Weights of a small GPT-style language model, trained from scratch on English Wikipedia.
Training: a variant of Muon for these matrices, 6754 steps.
Each number is 200 + 20 x the weight over the matrix's rms, rounded and kept within 0 to 999. Layers, rows and columns count from 0.

# down: layer 2 MLP down (transposed), 1536x384, rms 0.0713, rows 1176-1193, columns 0-191
# up: layer 2 MLP up, 1536x384, rms 0.0767, rows 1177-1194, columns 0-191
down1176,183,228,199,201,182,190,215,200,204,220,170,208,200,170,203,227,210,191,193,191,217,217,207,194,216,192,242,225,194,215,178,208,225,229,181,211,212,206,173,222,213,176,209,188,198,215,220,194,213,232,207,172,195,190,177,221,205,214,214,200,177,189,225,220,201,231,211,227,209,188,194,201,193,236,213,213,182,219,212,207,189,200,197,184,203,229,204,216,217,219,197,197,203,152,240,200,200,237,191,225,184,186,193,177,167,219,201,204,179,215,208,185,194,172,194,216,222,183,205,192,206,223,182,170,184,194,196,171,226,202,217,258,214,211,203,223,194,207,186,210,209,201,219,202,180,201,219,173,223,205,135,208,238,199,232,199,200,199,200,178,217,184,186,191,192,193,208,200,206,217,174,185,199,187,195,197,207,169,181,198,201,199,218,191,175,205,178,216,215,210,184,188
up1177,192,204,165,191,194,205,208,180,204,156,226,178,212,229,198,209,159,209,198,242,235,207,217,203,240,178,179,184,242,196,186,199,202,207,214,151,213,167,173,194,171,226,212,165,231,205,182,157,181,226,206,198,225,215,177,225,214,201,187,209,188,216,185,189,187,198,195,213,194,213,209,220,186,166,193,177,209,222,225,198,213,187,218,216,196,209,197,179,223,217,207,212,165,202,191,187,213,185,237,208,226,190,229,191,234,182,199,183,158,165,208,201,224,178,202,204,193,186,170,214,232,214,202,206,208,187,161,202,209,177,216,202,242,212,193,218,238,155,213,226,188,200,191,188,205,176,182,224,172,190,187,228,215,172,211,201,165,224,231,214,178,215,157,188,188,208,208,214,174,196,208,191,214,217,199,182,177,223,161,213,218,207,210,193,208,140,193,185,202,236,233,218
down1177,174,215,239,229,201,208,220,211,213,220,166,220,237,161,224,229,178,217,188,201,181,195,205,182,195,192,206,174,227,243,234,223,197,172,213,200,163,210,239,195,204,211,213,224,181,247,228,226,200,261,204,199,195,164,178,205,193,216,208,172,205,162,200,205,231,195,169,176,223,215,180,223,184,187,210,206,190,197,217,221,193,204,189,209,181,201,181,211,181,202,176,208,216,186,198,215,176,180,238,198,201,214,207,168,200,174,185,174,202,225,233,224,185,208,226,219,179,197,187,214,214,183,163,192,189,230,197,208,251,186,193,253,187,191,219,170,213,206,227,225,217,226,172,206,230,221,210,184,229,232,202,195,208,176,211,219,193,188,165,201,212,208,216,230,173,184,206,203,161,198,222,199,228,171,189,201,214,166,178,204,229,158,175,220,201,219,222,184,204,195,206,188
up1178,175,188,172,214,209,198,167,186,201,204,170,231,211,191,199,220,233,180,208,213,175,208,175,209,214,167,167,213,207,206,224,166,178,211,221,211,226,133,206,207,189,228,209,229,180,213,195,187,216,166,165,228,155,172,195,162,250,221,203,177,212,221,222,192,199,235,186,184,197,222,214,203,168,179,236,213,172,167,143,187,199,192,170,196,207,189,195,177,230,197,167,220,201,184,164,180,223,166,196,203,205,192,205,197,135,198,209,220,191,233,202,187,204,222,238,188,207,213,212,209,161,236,223,209,204,240,220,218,170,243,188,177,233,198,213,180,211,196,224,243,156,188,209,195,165,195,183,191,188,227,208,198,180,194,205,188,194,203,159,176,184,208,216,234,224,182,189,212,184,189,178,242,201,201,195,207,201,203,214,156,211,197,166,186,163,200,196,179,187,197,211,230
down1178,211,182,208,186,215,210,211,179,178,172,167,182,186,200,201,190,176,216,212,204,205,221,152,176,157,195,182,171,224,216,229,195,243,196,184,191,197,170,226,191,193,225,249,251,220,213,198,208,219,178,187,194,168,195,217,189,211,205,216,212,191,170,216,194,183,205,216,187,200,220,209,176,174,168,241,222,177,221,181,205,186,203,182,223,199,201,158,169,203,206,194,231,151,217,185,198,185,211,223,199,169,223,179,237,199,159,218,222,180,220,224,205,208,185,206,209,195,195,197,267,213,226,207,217,195,229,176,208,199,204,252,197,189,184,200,185,223,166,240,252,159,214,214,183,207,198,210,201,201,225,206,186,212,239,222,225,209,173,195,203,186,184,219,194,174,195,196,211,193,225,168,188,212,200,241,206,205,203,193,169,208,205,183,195,157,225,181,205,178,193,198,152
up1179,195,198,204,199,199,206,216,200,190,210,200,201,203,208,202,203,207,206,206,199,216,194,197,201,208,198,202,213,193,214,195,209,192,207,203,209,214,198,198,181,194,206,204,201,193,218,200,191,199,199,202,199,203,201,186,196,183,198,198,194,198,189,200,198,227,211,198,194,210,190,190,205,191,212,192,213,195,207,195,197,198,197,229,208,204,201,173,185,208,203,185,224,211,180,197,202,216,199,186,208,200,193,192,213,194,203,209,212,195,197,201,192,204,194,186,185,201,209,207,208,205,209,197,202,206,207,199,198,203,189,207,199,197,198,199,200,185,204,220,192,202,199,202,200,182,190,219,183,190,191,204,225,209,199,200,210,185,189,197,194,204,199,194,211,200,197,214,189,195,200,174,191,193,182,206,199,206,211,181,207,195,198,219,207,220,199,208,203,198,223,201,207
down1179,197,194,186,206,198,184,201,188,192,207,182,217,198,227,202,212,206,208,191,197,205,192,208,202,207,208,207,204,202,211,188,192,206,212,205,192,185,193,187,198,203,200,192,207,210,203,184,203,215,195,201,214,195,205,211,200,219,203,199,200,191,192,213,201,187,205,177,203,210,214,200,184,204,196,202,191,193,200,195,215,214,193,214,218,213,194,199,202,196,204,197,185,182,206,199,208,211,199,189,206,207,190,195,198,216,194,196,214,213,194,211,216,191,188,163,193,196,210,196,186,170,194,198,202,193,189,198,186,201,202,192,185,198,191,211,207,201,206,185,188,195,188,212,197,207,195,198,205,186,207,188,209,198,189,188,191,198,230,193,203,191,186,216,225,202,203,197,204,217,199,185,201,197,184,195,189,196,205,197,196,181,220,210,194,196,184,201,192,190,184,219,206
up1180,195,195,204,229,213,184,190,211,193,192,167,193,200,217,204,165,193,189,178,192,168,195,194,186,212,190,205,189,204,176,184,181,232,209,195,180,202,185,218,194,191,211,185,191,196,217,205,168,190,190,178,238,191,219,200,196,192,206,205,187,221,201,199,229,197,206,231,213,198,191,216,195,181,218,179,173,223,209,195,203,195,211,187,198,229,219,184,197,202,187,184,210,208,204,191,198,177,177,215,210,167,165,242,176,211,226,159,191,199,206,210,216,224,209,193,183,172,188,232,199,228,187,192,239,168,138,198,182,175,224,215,226,175,205,231,237,178,225,196,168,162,169,220,187,207,202,203,216,230,196,185,199,220,162,185,206,198,176,182,188,233,205,174,157,206,229,213,210,200,188,209,196,224,219,200,206,197,208,220,228,193,195,210,186,170,204,241,195,190,196,215,203
down1180,203,166,205,191,184,191,206,203,221,217,179,170,182,182,170,212,191,175,173,181,187,218,199,193,205,243,206,211,143,188,206,214,202,212,220,209,174,230,197,177,171,220,182,189,183,171,189,191,209,237,189,201,220,230,192,186,200,189,242,214,204,221,200,209,188,214,193,211,192,198,206,212,237,169,220,211,194,187,212,206,186,209,216,195,198,196,190,193,184,215,206,203,183,207,216,196,213,221,201,206,230,165,185,204,217,180,177,196,203,207,200,192,201,220,204,177,195,226,186,207,201,180,174,189,170,204,209,195,190,172,186,216,182,195,208,206,218,211,229,192,205,190,178,218,199,213,170,224,168,166,205,214,183,206,219,197,198,212,218,200,210,212,185,197,211,211,182,207,187,192,215,216,227,208,181,176,221,173,215,189,175,165,206,205,205,208,203,180,186,219,206,233
up1181,205,215,184,200,181,203,195,245,206,200,200,219,207,174,199,231,210,214,217,204,165,174,193,211,179,172,194,171,250,217,168,216,255,212,185,182,185,206,204,182,205,193,207,222,201,175,198,215,185,196,198,214,218,201,189,205,174,198,179,192,187,181,227,202,233,198,177,194,222,186,207,185,190,165,205,189,190,166,196,168,181,243,155,196,179,184,172,186,219,197,239,180,186,213,211,189,199,231,206,221,192,185,197,222,214,209,204,195,211,197,168,199,195,193,205,202,192,205,206,194,196,177,223,207,194,189,185,203,194,209,222,199,186,188,195,207,166,204,232,219,197,182,195,180,204,210,167,218,192,199,197,214,211,192,204,201,203,184,187,196,216,199,218,206,216,169,240,176,178,204,232,185,226,163,193,174,191,217,200,238,212,205,195,185,189,175,222,180,198,184,187,221
down1181,191,182,211,196,225,205,168,187,206,196,214,187,200,192,193,210,188,189,183,222,186,210,177,171,186,228,181,233,212,190,167,176,186,178,187,172,157,237,224,203,240,193,214,194,158,208,181,213,205,193,206,236,187,176,215,197,202,181,237,213,198,186,187,184,203,172,189,217,220,199,197,202,190,190,189,211,184,200,189,173,185,251,221,190,215,181,200,198,187,195,197,201,152,170,201,209,206,189,200,216,208,190,193,187,177,200,191,209,215,193,207,232,201,205,215,201,210,212,179,202,198,180,209,191,197,199,219,205,196,194,204,211,197,206,162,214,209,195,212,205,208,190,186,174,198,204,192,244,178,210,199,214,216,199,232,219,187,209,212,167,194,210,203,182,230,202,200,188,190,206,188,211,190,194,222,213,224,184,211,215,176,230,223,160,180,196,227,177,213,194,201,199
up1182,219,201,182,189,197,244,189,208,182,183,227,219,219,197,198,216,201,194,219,153,233,206,232,217,203,213,206,184,222,209,203,166,190,192,184,204,209,203,203,178,177,168,176,188,188,198,198,199,193,212,207,204,190,216,185,220,237,167,177,188,179,201,193,208,206,175,191,200,184,212,240,175,250,193,232,197,196,200,177,192,195,200,230,234,185,217,216,215,252,232,205,189,172,208,199,186,204,185,204,206,224,192,217,190,165,171,217,197,227,235,178,186,208,212,206,205,215,200,184,237,202,227,222,176,211,191,170,218,198,213,207,169,206,199,220,201,206,191,207,179,236,174,226,212,198,209,198,186,211,195,203,203,206,204,238,180,195,187,169,201,166,213,190,234,196,190,239,160,159,177,221,198,193,199,216,202,181,219,199,218,198,232,195,191,208,182,192,213,232,237,208,179
down1182,180,177,159,227,205,199,196,187,193,186,198,208,205,190,234,195,187,187,231,210,188,249,194,216,214,193,186,178,195,215,209,197,201,178,175,196,191,214,173,220,216,207,210,229,236,225,180,205,234,183,223,193,196,192,208,220,229,168,178,187,200,193,192,215,179,193,204,224,203,160,181,204,219,224,158,222,205,173,183,191,185,192,217,194,192,176,185,167,195,189,195,181,219,173,167,207,217,151,196,173,241,194,206,178,204,190,197,206,198,191,244,184,172,186,200,204,182,188,247,145,205,187,226,208,169,190,187,196,178,198,209,178,216,188,219,175,181,207,172,205,231,220,196,173,196,176,216,198,231,194,207,193,207,210,172,204,208,203,162,189,220,178,212,222,177,242,182,241,197,207,203,235,184,201,203,215,210,232,239,229,236,199,188,198,166,195,171,214,204,248,220,193
up1183,184,198,225,204,213,195,194,189,208,178,162,169,161,240,207,236,221,182,176,204,177,195,234,204,199,236,179,215,173,199,235,189,244,239,219,197,170,187,168,181,228,219,224,173,160,180,186,207,208,196,204,217,173,158,224,257,238,227,211,209,211,223,195,174,217,225,205,204,188,234,210,193,185,221,195,199,226,192,198,189,193,206,173,186,210,218,199,150,226,191,200,226,214,209,129,195,198,220,187,220,181,198,226,195,265,194,175,228,200,203,224,192,222,179,150,249,233,206,196,197,183,230,199,239,159,210,202,181,199,220,214,196,172,176,227,212,187,188,231,204,215,215,239,222,206,221,215,217,194,221,221,207,181,181,181,213,176,206,174,154,188,213,212,235,218,210,198,212,181,196,188,189,219,227,180,186,202,174,175,207,231,203,176,187,155,198,213,171,209,193,229,178
down1183,187,186,233,216,199,204,212,186,210,190,185,184,225,173,187,255,214,218,177,203,183,216,233,181,170,178,208,223,198,198,214,195,183,178,192,164,216,253,184,205,206,212,204,219,209,231,210,173,203,233,191,198,213,168,195,204,197,189,217,212,195,219,214,175,159,192,204,211,192,218,198,186,252,171,216,221,228,205,176,216,145,210,194,204,222,250,169,242,211,215,197,206,176,212,175,156,213,219,226,226,217,210,233,163,204,221,170,213,208,163,217,190,188,196,202,183,224,225,205,186,201,208,215,198,223,224,192,212,240,202,208,195,186,179,243,200,189,177,233,201,185,180,191,199,190,185,223,204,187,218,208,199,202,159,190,218,176,179,187,171,202,199,207,203,213,178,165,221,190,171,194,168,244,213,205,183,174,169,218,224,230,241,181,230,190,237,195,198,190,224,214,218
up1184,206,186,201,212,209,214,194,200,204,188,181,207,202,227,179,206,172,198,204,205,190,202,175,226,183,229,206,239,197,175,159,214,217,185,231,166,179,215,191,196,211,207,217,185,191,184,213,211,204,205,226,201,197,210,202,226,267,186,173,181,182,215,178,196,235,207,214,153,223,245,209,223,188,209,210,203,203,167,193,182,214,195,204,182,197,208,157,187,243,224,202,215,201,215,184,204,176,200,204,189,215,164,205,226,211,196,208,243,198,219,187,209,225,210,194,215,221,190,239,174,194,198,188,200,191,203,190,157,203,221,195,194,180,173,229,214,201,177,221,196,192,202,223,180,197,173,217,133,208,203,213,239,187,165,228,179,197,209,182,205,202,219,206,170,185,194,199,196,200,186,178,238,199,210,188,180,236,176,147,213,239,244,177,156,206,227,182,205,188,158,187,189
down1184,193,196,177,237,212,217,178,190,184,196,167,197,185,206,227,220,195,202,191,180,205,224,207,207,165,206,198,227,207,220,193,206,201,155,175,197,215,193,195,185,201,210,202,222,216,242,153,191,236,212,206,185,183,174,198,179,212,169,201,156,195,226,221,230,167,204,215,207,223,215,178,252,166,183,212,191,219,218,175,207,228,210,191,197,199,212,149,178,218,193,191,195,220,199,187,179,208,194,207,205,203,197,224,180,188,220,184,209,205,180,191,217,203,230,148,200,185,179,218,178,214,186,186,217,201,186,207,230,199,213,195,198,184,157,248,237,155,164,241,210,220,211,220,202,200,189,196,217,220,223,194,193,210,166,224,220,189,192,186,224,170,243,202,215,169,178,187,207,204,198,201,163,191,218,203,165,182,210,217,208,195,188,203,214,235,196,232,192,216,215,194,184
up1185,210,205,211,197,194,216,211,198,199,192,207,220,199,217,188,216,210,214,213,215,197,207,200,203,222,197,199,204,217,205,194,197,200,183,203,206,195,212,193,207,208,206,205,203,188,205,210,201,209,176,194,202,197,190,182,185,206,201,204,216,189,191,222,204,218,196,182,205,200,216,224,187,204,195,212,185,207,209,213,202,188,208,203,208,195,212,206,192,203,173,208,189,220,192,221,192,206,202,207,217,199,210,226,194,208,195,201,192,191,184,190,195,210,200,219,204,163,190,212,197,200,200,203,217,201,189,206,202,185,204,210,185,204,214,214,194,212,195,189,215,220,218,207,202,200,184,214,199,179,199,205,203,205,191,193,199,191,208,212,195,196,187,203,203,210,191,197,189,196,220,196,214,198,201,198,190,200,194,195,191,198,193,196,186,196,199,198,197,207,188,192,217
down1185,196,190,191,206,195,212,200,197,212,191,210,201,200,199,188,213,202,205,190,188,188,188,195,206,207,207,209,196,199,215,193,199,207,196,190,201,200,194,191,207,201,207,198,192,214,191,206,211,202,207,202,199,183,210,204,196,203,205,208,204,196,204,212,194,194,188,176,201,204,215,212,209,200,199,195,189,196,208,205,211,192,191,202,222,208,212,213,211,202,203,201,182,217,207,219,194,202,197,203,224,203,183,210,194,197,195,188,207,209,190,199,204,194,187,211,209,203,197,213,194,195,205,188,200,209,182,198,203,190,192,194,186,208,221,232,213,211,199,183,195,214,205,199,195,185,181,210,207,180,202,203,212,197,179,198,197,178,216,206,190,196,180,212,211,215,204,205,201,208,217,192,205,201,202,189,201,184,187,184,196,192,196,190,176,197,180,196,198,203,183,195,194
up1186,209,203,170,201,163,182,203,244,170,201,206,211,197,205,175,222,219,185,225,203,167,208,237,187,174,197,192,187,195,181,201,185,164,227,198,177,164,204,203,181,188,187,209,218,202,199,184,197,219,210,250,214,233,202,163,228,212,176,218,203,183,180,179,174,182,205,178,205,191,192,210,193,204,188,231,188,209,202,199,214,200,202,162,217,187,267,187,217,204,176,214,189,169,213,196,185,161,219,187,201,203,183,160,168,241,226,232,201,191,210,192,207,224,189,184,196,212,187,210,202,203,210,193,193,228,184,240,184,192,217,195,151,208,227,216,236,192,202,181,180,215,187,221,206,218,210,186,210,220,183,161,201,174,209,221,209,179,195,212,189,180,183,215,233,219,179,207,187,210,186,193,207,190,197,205,193,226,212,192,203,202,191,220,219,203,188,220,195,201,160,193,185
down1186,194,195,230,183,202,221,187,180,233,199,185,205,177,210,236,215,208,205,216,206,209,179,231,181,242,191,178,215,216,192,183,201,218,186,174,196,220,193,179,170,221,230,176,205,204,187,188,193,209,216,209,219,209,198,217,212,200,212,190,223,206,175,201,221,214,185,175,210,184,219,199,206,190,227,178,205,171,206,156,205,170,213,196,175,189,196,160,224,250,195,179,206,188,200,206,211,182,173,219,188,189,169,223,201,254,250,178,161,178,195,220,208,213,193,215,186,185,180,199,158,219,222,155,206,191,182,202,252,242,186,185,189,192,167,162,166,191,238,179,191,225,176,212,158,242,175,188,223,206,185,202,166,190,181,219,206,192,197,209,212,224,193,178,196,175,191,212,191,211,191,235,187,180,218,210,207,190,210,158,197,198,246,216,209,216,229,189,123,188,185,168,190
up1187,223,193,213,212,180,186,193,203,221,200,204,221,167,232,192,215,175,194,213,170,235,178,257,225,212,208,195,192,183,196,168,221,180,197,178,183,211,210,257,218,173,193,175,212,173,200,232,179,184,200,232,209,204,161,177,194,222,222,163,219,210,192,227,166,186,216,211,195,199,209,227,223,241,227,216,207,204,163,169,168,222,172,199,194,207,190,154,209,206,159,240,190,196,191,207,178,196,232,181,202,205,211,155,210,217,217,172,214,181,228,187,202,224,175,213,207,177,196,208,201,188,226,200,177,176,221,220,213,217,209,192,195,204,188,183,228,218,198,196,182,165,183,240,175,147,186,234,174,196,201,189,238,189,211,217,192,167,194,149,169,213,204,200,201,208,172,226,213,169,215,200,169,186,186,210,212,193,185,195,228,202,186,187,186,179,197,214,214,188,173,203,204
down1187,196,220,216,193,215,176,208,209,212,187,226,239,199,188,208,217,161,206,199,196,199,198,196,225,189,211,199,195,178,181,154,204,189,194,192,191,209,206,254,187,206,209,169,191,220,197,202,179,252,200,197,229,210,161,221,172,186,202,184,230,186,213,222,254,206,205,220,196,209,218,239,223,212,215,189,199,190,197,156,189,192,196,225,196,199,197,169,211,205,163,226,186,202,211,195,174,223,213,161,215,216,216,182,169,256,183,199,218,239,204,211,217,207,191,223,197,161,182,201,212,181,215,248,181,209,211,213,227,186,217,215,187,243,205,211,194,218,187,226,181,227,191,187,198,184,215,235,180,197,229,164,229,183,205,186,211,182,189,208,163,204,201,229,194,197,180,200,202,210,206,176,167,208,179,218,206,188,207,166,227,172,187,183,196,203,239,235,216,203,175,196,189
up1188,176,221,184,218,209,207,189,197,189,180,209,214,193,172,189,217,196,213,174,200,226,198,198,201,203,206,204,174,183,189,181,240,201,212,167,212,206,186,202,204,227,187,206,195,192,199,231,203,203,181,196,194,194,172,178,180,226,194,206,196,194,197,211,199,203,199,213,186,194,213,190,218,199,198,177,203,226,216,241,199,182,210,175,202,191,188,204,173,227,175,232,197,203,210,247,207,198,194,171,203,208,199,172,211,211,165,216,223,182,194,201,206,206,204,197,209,203,176,214,194,166,197,199,188,220,217,202,227,223,177,208,195,210,207,197,191,205,206,209,199,212,183,192,188,170,220,207,201,206,195,204,218,201,214,208,216,195,228,191,189,175,184,195,203,201,210,206,210,208,222,215,198,190,214,171,200,214,174,199,192,207,182,204,217,187,191,196,217,232,195,189,217
down1188,190,179,218,244,213,184,196,198,203,194,198,216,204,172,217,205,196,194,223,197,205,194,194,230,198,197,207,211,180,197,202,212,194,161,200,163,219,214,214,190,206,188,217,188,218,212,205,197,192,160,214,192,225,190,207,203,183,200,189,193,194,231,214,208,202,210,191,210,187,222,204,193,208,223,167,156,190,211,210,194,174,197,182,205,212,221,188,221,209,195,190,194,206,195,194,187,187,213,212,198,190,190,209,184,203,185,196,178,198,186,213,211,231,186,216,194,185,196,183,190,205,200,194,222,214,203,222,203,226,213,176,216,219,221,203,218,198,223,183,210,194,173,199,212,204,199,190,195,192,184,196,230,178,200,186,190,216,212,204,177,191,194,171,206,200,185,153,203,165,203,189,221,205,228,193,219,211,196,193,188,195,191,200,191,209,191,231,215,198,198,219,203
up1189,192,237,226,190,220,162,216,205,210,176,206,232,243,182,249,218,182,241,181,210,162,182,224,206,203,214,212,184,179,207,155,188,231,200,211,214,207,198,192,174,183,218,181,219,197,181,214,200,233,201,232,206,164,188,201,187,181,200,201,220,223,198,195,177,203,210,192,164,178,197,194,227,202,208,195,190,193,194,207,182,187,217,188,201,188,208,211,218,224,210,227,176,171,198,198,206,230,222,229,212,223,207,198,184,187,163,195,236,229,190,202,209,202,192,202,197,196,224,214,190,168,205,178,170,186,187,174,219,200,204,204,224,167,181,212,205,199,198,204,223,194,205,200,206,176,210,193,206,221,219,194,226,209,190,184,162,211,199,236,165,150,193,218,195,215,166,179,212,203,217,221,192,234,193,184,184,216,176,199,205,229,209,189,204,201,202,190,143,201,197,215,183
down1189,249,198,184,212,179,220,234,229,180,219,174,200,237,177,208,189,182,212,217,201,219,230,222,170,217,179,192,230,224,215,192,184,197,199,212,219,208,243,205,209,186,209,191,181,182,161,191,200,211,187,220,203,218,220,188,152,190,224,225,179,159,225,202,198,205,232,174,194,199,218,203,225,210,189,206,197,215,180,209,210,225,180,212,176,213,186,186,207,175,205,205,202,203,225,176,222,208,191,198,198,203,195,193,224,190,208,184,202,205,215,195,170,187,218,148,210,227,210,192,203,212,188,195,207,176,205,199,213,214,224,201,186,197,210,208,208,224,223,195,226,205,168,185,207,213,201,227,214,182,212,235,225,203,194,162,182,208,197,210,205,168,223,189,202,202,198,177,233,217,184,191,167,205,208,197,173,211,190,201,198,198,195,205,194,182,191,174,185,184,246,210,179
up1190,229,202,192,197,223,211,203,205,212,190,213,195,218,198,223,209,208,205,168,207,200,198,208,200,207,220,206,217,200,190,201,205,212,184,185,215,232,180,192,193,220,198,188,200,197,204,192,195,168,186,190,201,177,195,195,172,200,182,178,203,191,211,181,203,213,203,217,206,219,207,194,195,212,212,195,198,203,198,214,194,211,179,189,212,193,191,218,211,188,205,207,203,196,199,201,213,217,196,213,194,206,188,201,178,210,207,183,196,209,206,204,202,207,218,215,176,199,179,198,184,197,215,193,193,186,171,200,187,194,191,200,203,182,184,191,190,220,216,210,190,189,231,205,205,186,213,218,216,196,222,217,225,193,190,209,208,219,199,208,191,212,191,205,217,201,174,195,206,190,192,196,193,200,201,210,199,209,204,183,198,210,207,194,170,204,208,216,204,207,208,179,194
down1190,183,210,223,192,209,208,197,214,200,206,220,211,210,206,202,205,196,198,223,196,193,215,203,216,198,220,195,213,191,187,185,214,203,206,206,193,189,204,193,194,183,207,220,186,187,188,196,197,227,218,210,202,205,197,198,201,189,208,210,176,185,193,214,196,215,215,189,225,189,190,198,210,193,196,202,219,212,204,165,201,198,207,197,184,202,207,200,190,191,191,209,187,189,186,203,192,174,201,187,188,210,175,211,185,205,205,201,189,209,181,201,200,193,199,177,207,204,205,204,198,198,200,202,220,183,216,222,186,197,199,176,193,224,207,200,225,186,202,187,175,194,197,216,203,196,172,185,194,194,203,188,203,211,190,163,197,216,213,204,221,173,218,198,188,201,207,205,205,231,193,230,205,209,188,194,198,201,214,176,195,216,211,198,194,214,203,216,194,185,210,192,198
up1191,174,227,194,138,205,197,207,175,179,184,179,191,176,180,189,210,198,187,178,191,174,217,193,204,203,202,174,212,195,191,218,197,205,201,188,194,218,190,185,193,208,182,186,193,174,170,195,216,212,215,209,208,210,201,212,175,189,190,211,160,215,222,213,221,177,197,191,201,169,218,186,238,211,171,205,160,193,237,174,172,197,220,215,241,201,213,212,219,221,200,234,203,182,217,206,179,200,234,209,224,175,190,239,194,202,215,218,201,213,180,164,209,185,181,207,213,215,191,183,183,192,193,199,207,208,219,221,196,224,225,192,194,200,205,189,215,215,211,151,203,189,207,206,199,213,176,178,239,190,217,221,200,198,177,241,177,172,198,218,165,199,154,230,191,211,212,204,207,194,215,189,216,240,207,228,182,199,189,189,218,186,150,179,176,208,146,160,214,208,174,182,226
down1191,218,158,228,206,178,157,208,174,207,227,195,211,182,216,212,205,194,171,218,202,190,182,208,219,209,202,214,215,156,223,225,206,240,222,205,213,193,191,207,205,221,194,202,224,183,219,161,211,202,181,217,174,213,220,176,194,169,187,189,194,227,203,204,170,173,227,208,206,224,233,178,192,218,205,190,191,172,188,217,196,167,204,193,180,186,194,190,222,180,195,182,232,169,179,196,192,209,211,208,215,202,210,182,223,202,208,200,204,190,198,183,205,217,198,184,202,144,196,193,227,210,199,188,162,203,213,206,184,190,211,197,202,226,196,186,204,192,191,215,187,186,199,188,208,199,200,199,196,206,179,217,217,192,189,193,205,190,169,193,213,202,201,175,206,185,192,231,206,164,197,208,234,193,250,188,222,187,208,192,211,226,223,203,180,209,210,183,187,229,186,215,205
up1192,191,210,226,182,212,189,202,186,203,169,213,198,199,195,203,202,208,185,211,224,206,210,176,197,188,196,180,218,193,193,216,207,190,199,194,193,178,207,203,164,211,213,211,181,178,188,182,215,232,186,187,217,200,193,186,198,196,231,214,192,190,211,197,182,201,199,175,185,194,198,225,179,208,199,183,183,223,246,240,209,231,204,217,196,220,209,221,225,226,192,199,211,197,192,189,220,191,203,177,199,207,200,199,210,184,186,195,241,198,204,212,204,234,218,198,205,217,210,210,224,209,199,231,214,202,201,221,188,203,202,210,212,175,204,215,201,195,210,224,194,173,195,228,193,192,195,197,181,208,202,182,212,230,213,189,205,207,230,199,213,210,203,207,211,208,186,204,212,213,205,196,206,230,188,209,166,205,187,175,196,173,181,191,211,163,191,179,200,188,197,225,198
down1192,191,193,224,212,170,210,203,214,195,153,205,221,183,205,187,192,189,194,192,205,197,204,174,183,165,188,178,203,182,181,215,199,206,187,168,219,185,192,184,191,211,203,211,204,191,198,185,215,227,177,200,188,186,203,205,164,210,238,195,198,220,186,194,218,190,203,209,175,202,215,215,180,187,207,192,208,226,215,210,198,182,187,189,230,207,216,200,226,197,206,208,192,233,198,183,175,185,197,201,201,201,205,203,212,206,208,201,211,224,191,211,208,185,208,163,198,200,190,188,193,219,210,221,212,206,204,191,207,202,210,212,191,193,202,215,195,180,204,202,191,179,197,197,219,160,211,198,198,209,193,204,211,173,221,180,186,206,204,188,188,194,196,208,200,218,173,204,208,177,194,199,183,203,195,184,188,201,179,191,203,187,209,211,219,189,194,194,195,210,213,210,190
up1193,205,178,244,225,183,202,191,200,193,201,168,212,215,186,189,253,199,205,185,156,234,179,188,161,209,209,204,257,209,190,210,214,197,214,210,220,200,222,217,197,157,208,204,214,173,214,193,237,210,209,197,199,181,234,195,190,200,175,213,178,225,158,152,204,183,207,174,257,215,197,194,215,182,214,197,198,193,195,216,171,140,225,195,220,209,199,182,216,185,202,251,235,212,170,186,193,209,156,178,182,222,224,188,185,208,205,234,193,186,182,211,171,172,206,193,151,221,239,217,216,192,225,161,231,194,201,205,190,210,202,156,182,200,191,189,232,172,194,179,178,197,207,229,213,218,184,201,222,213,228,174,172,211,233,191,187,183,216,167,183,227,214,235,206,169,188,183,200,185,182,188,192,223,190,200,214,189,199,238,172,169,218,211,185,197,154,211,205,191,196,199,195
down1193,212,218,200,198,190,234,199,194,194,164,215,205,178,186,194,210,214,201,178,210,264,192,237,203,212,208,196,215,187,185,227,208,210,211,238,202,191,220,185,200,160,162,212,189,187,190,179,189,187,195,167,209,187,227,219,167,215,184,201,222,209,186,164,179,187,173,247,250,215,203,221,208,176,212,209,203,216,185,227,212,175,214,157,225,211,224,181,218,171,203,215,198,196,194,196,178,235,198,196,214,209,195,170,179,215,208,179,234,212,183,206,169,148,197,191,200,215,235,236,235,216,235,172,210,164,178,189,202,169,214,199,191,205,197,199,208,185,165,175,190,196,195,228,203,214,231,180,187,172,187,158,203,229,203,232,181,191,171,204,184,229,239,207,193,214,214,173,178,200,156,229,225,213,238,188,198,212,186,224,233,172,197,203,196,181,198,191,185,192,209,210,175
up1194,221,214,222,191,170,178,192,175,185,215,206,227,199,179,194,219,191,199,202,229,211,208,177,180,205,213,228,190,185,198,175,212,186,232,205,199,197,207,208,165,154,216,237,194,191,219,203,210,207,197,177,176,189,179,219,194,215,195,216,223,227,203,165,232,194,197,201,207,198,200,212,232,243,176,251,199,173,210,182,192,208,180,231,206,193,220,217,215,159,198,198,172,205,216,181,218,240,189,214,225,208,201,203,218,215,168,183,207,225,198,202,209,204,178,192,210,201,211,229,212,221,180,193,213,182,196,187,224,208,233,186,205,221,212,207,194,201,194,173,196,190,260,155,200,217,207,166,169,173,210,225,176,175,213,178,201,206,186,236,194,194,231,187,202,201,221,159,219,197,184,167,176,216,175,191,200,218,217,212,202,217,210,210,202,210,177,178,230,208,189,215,220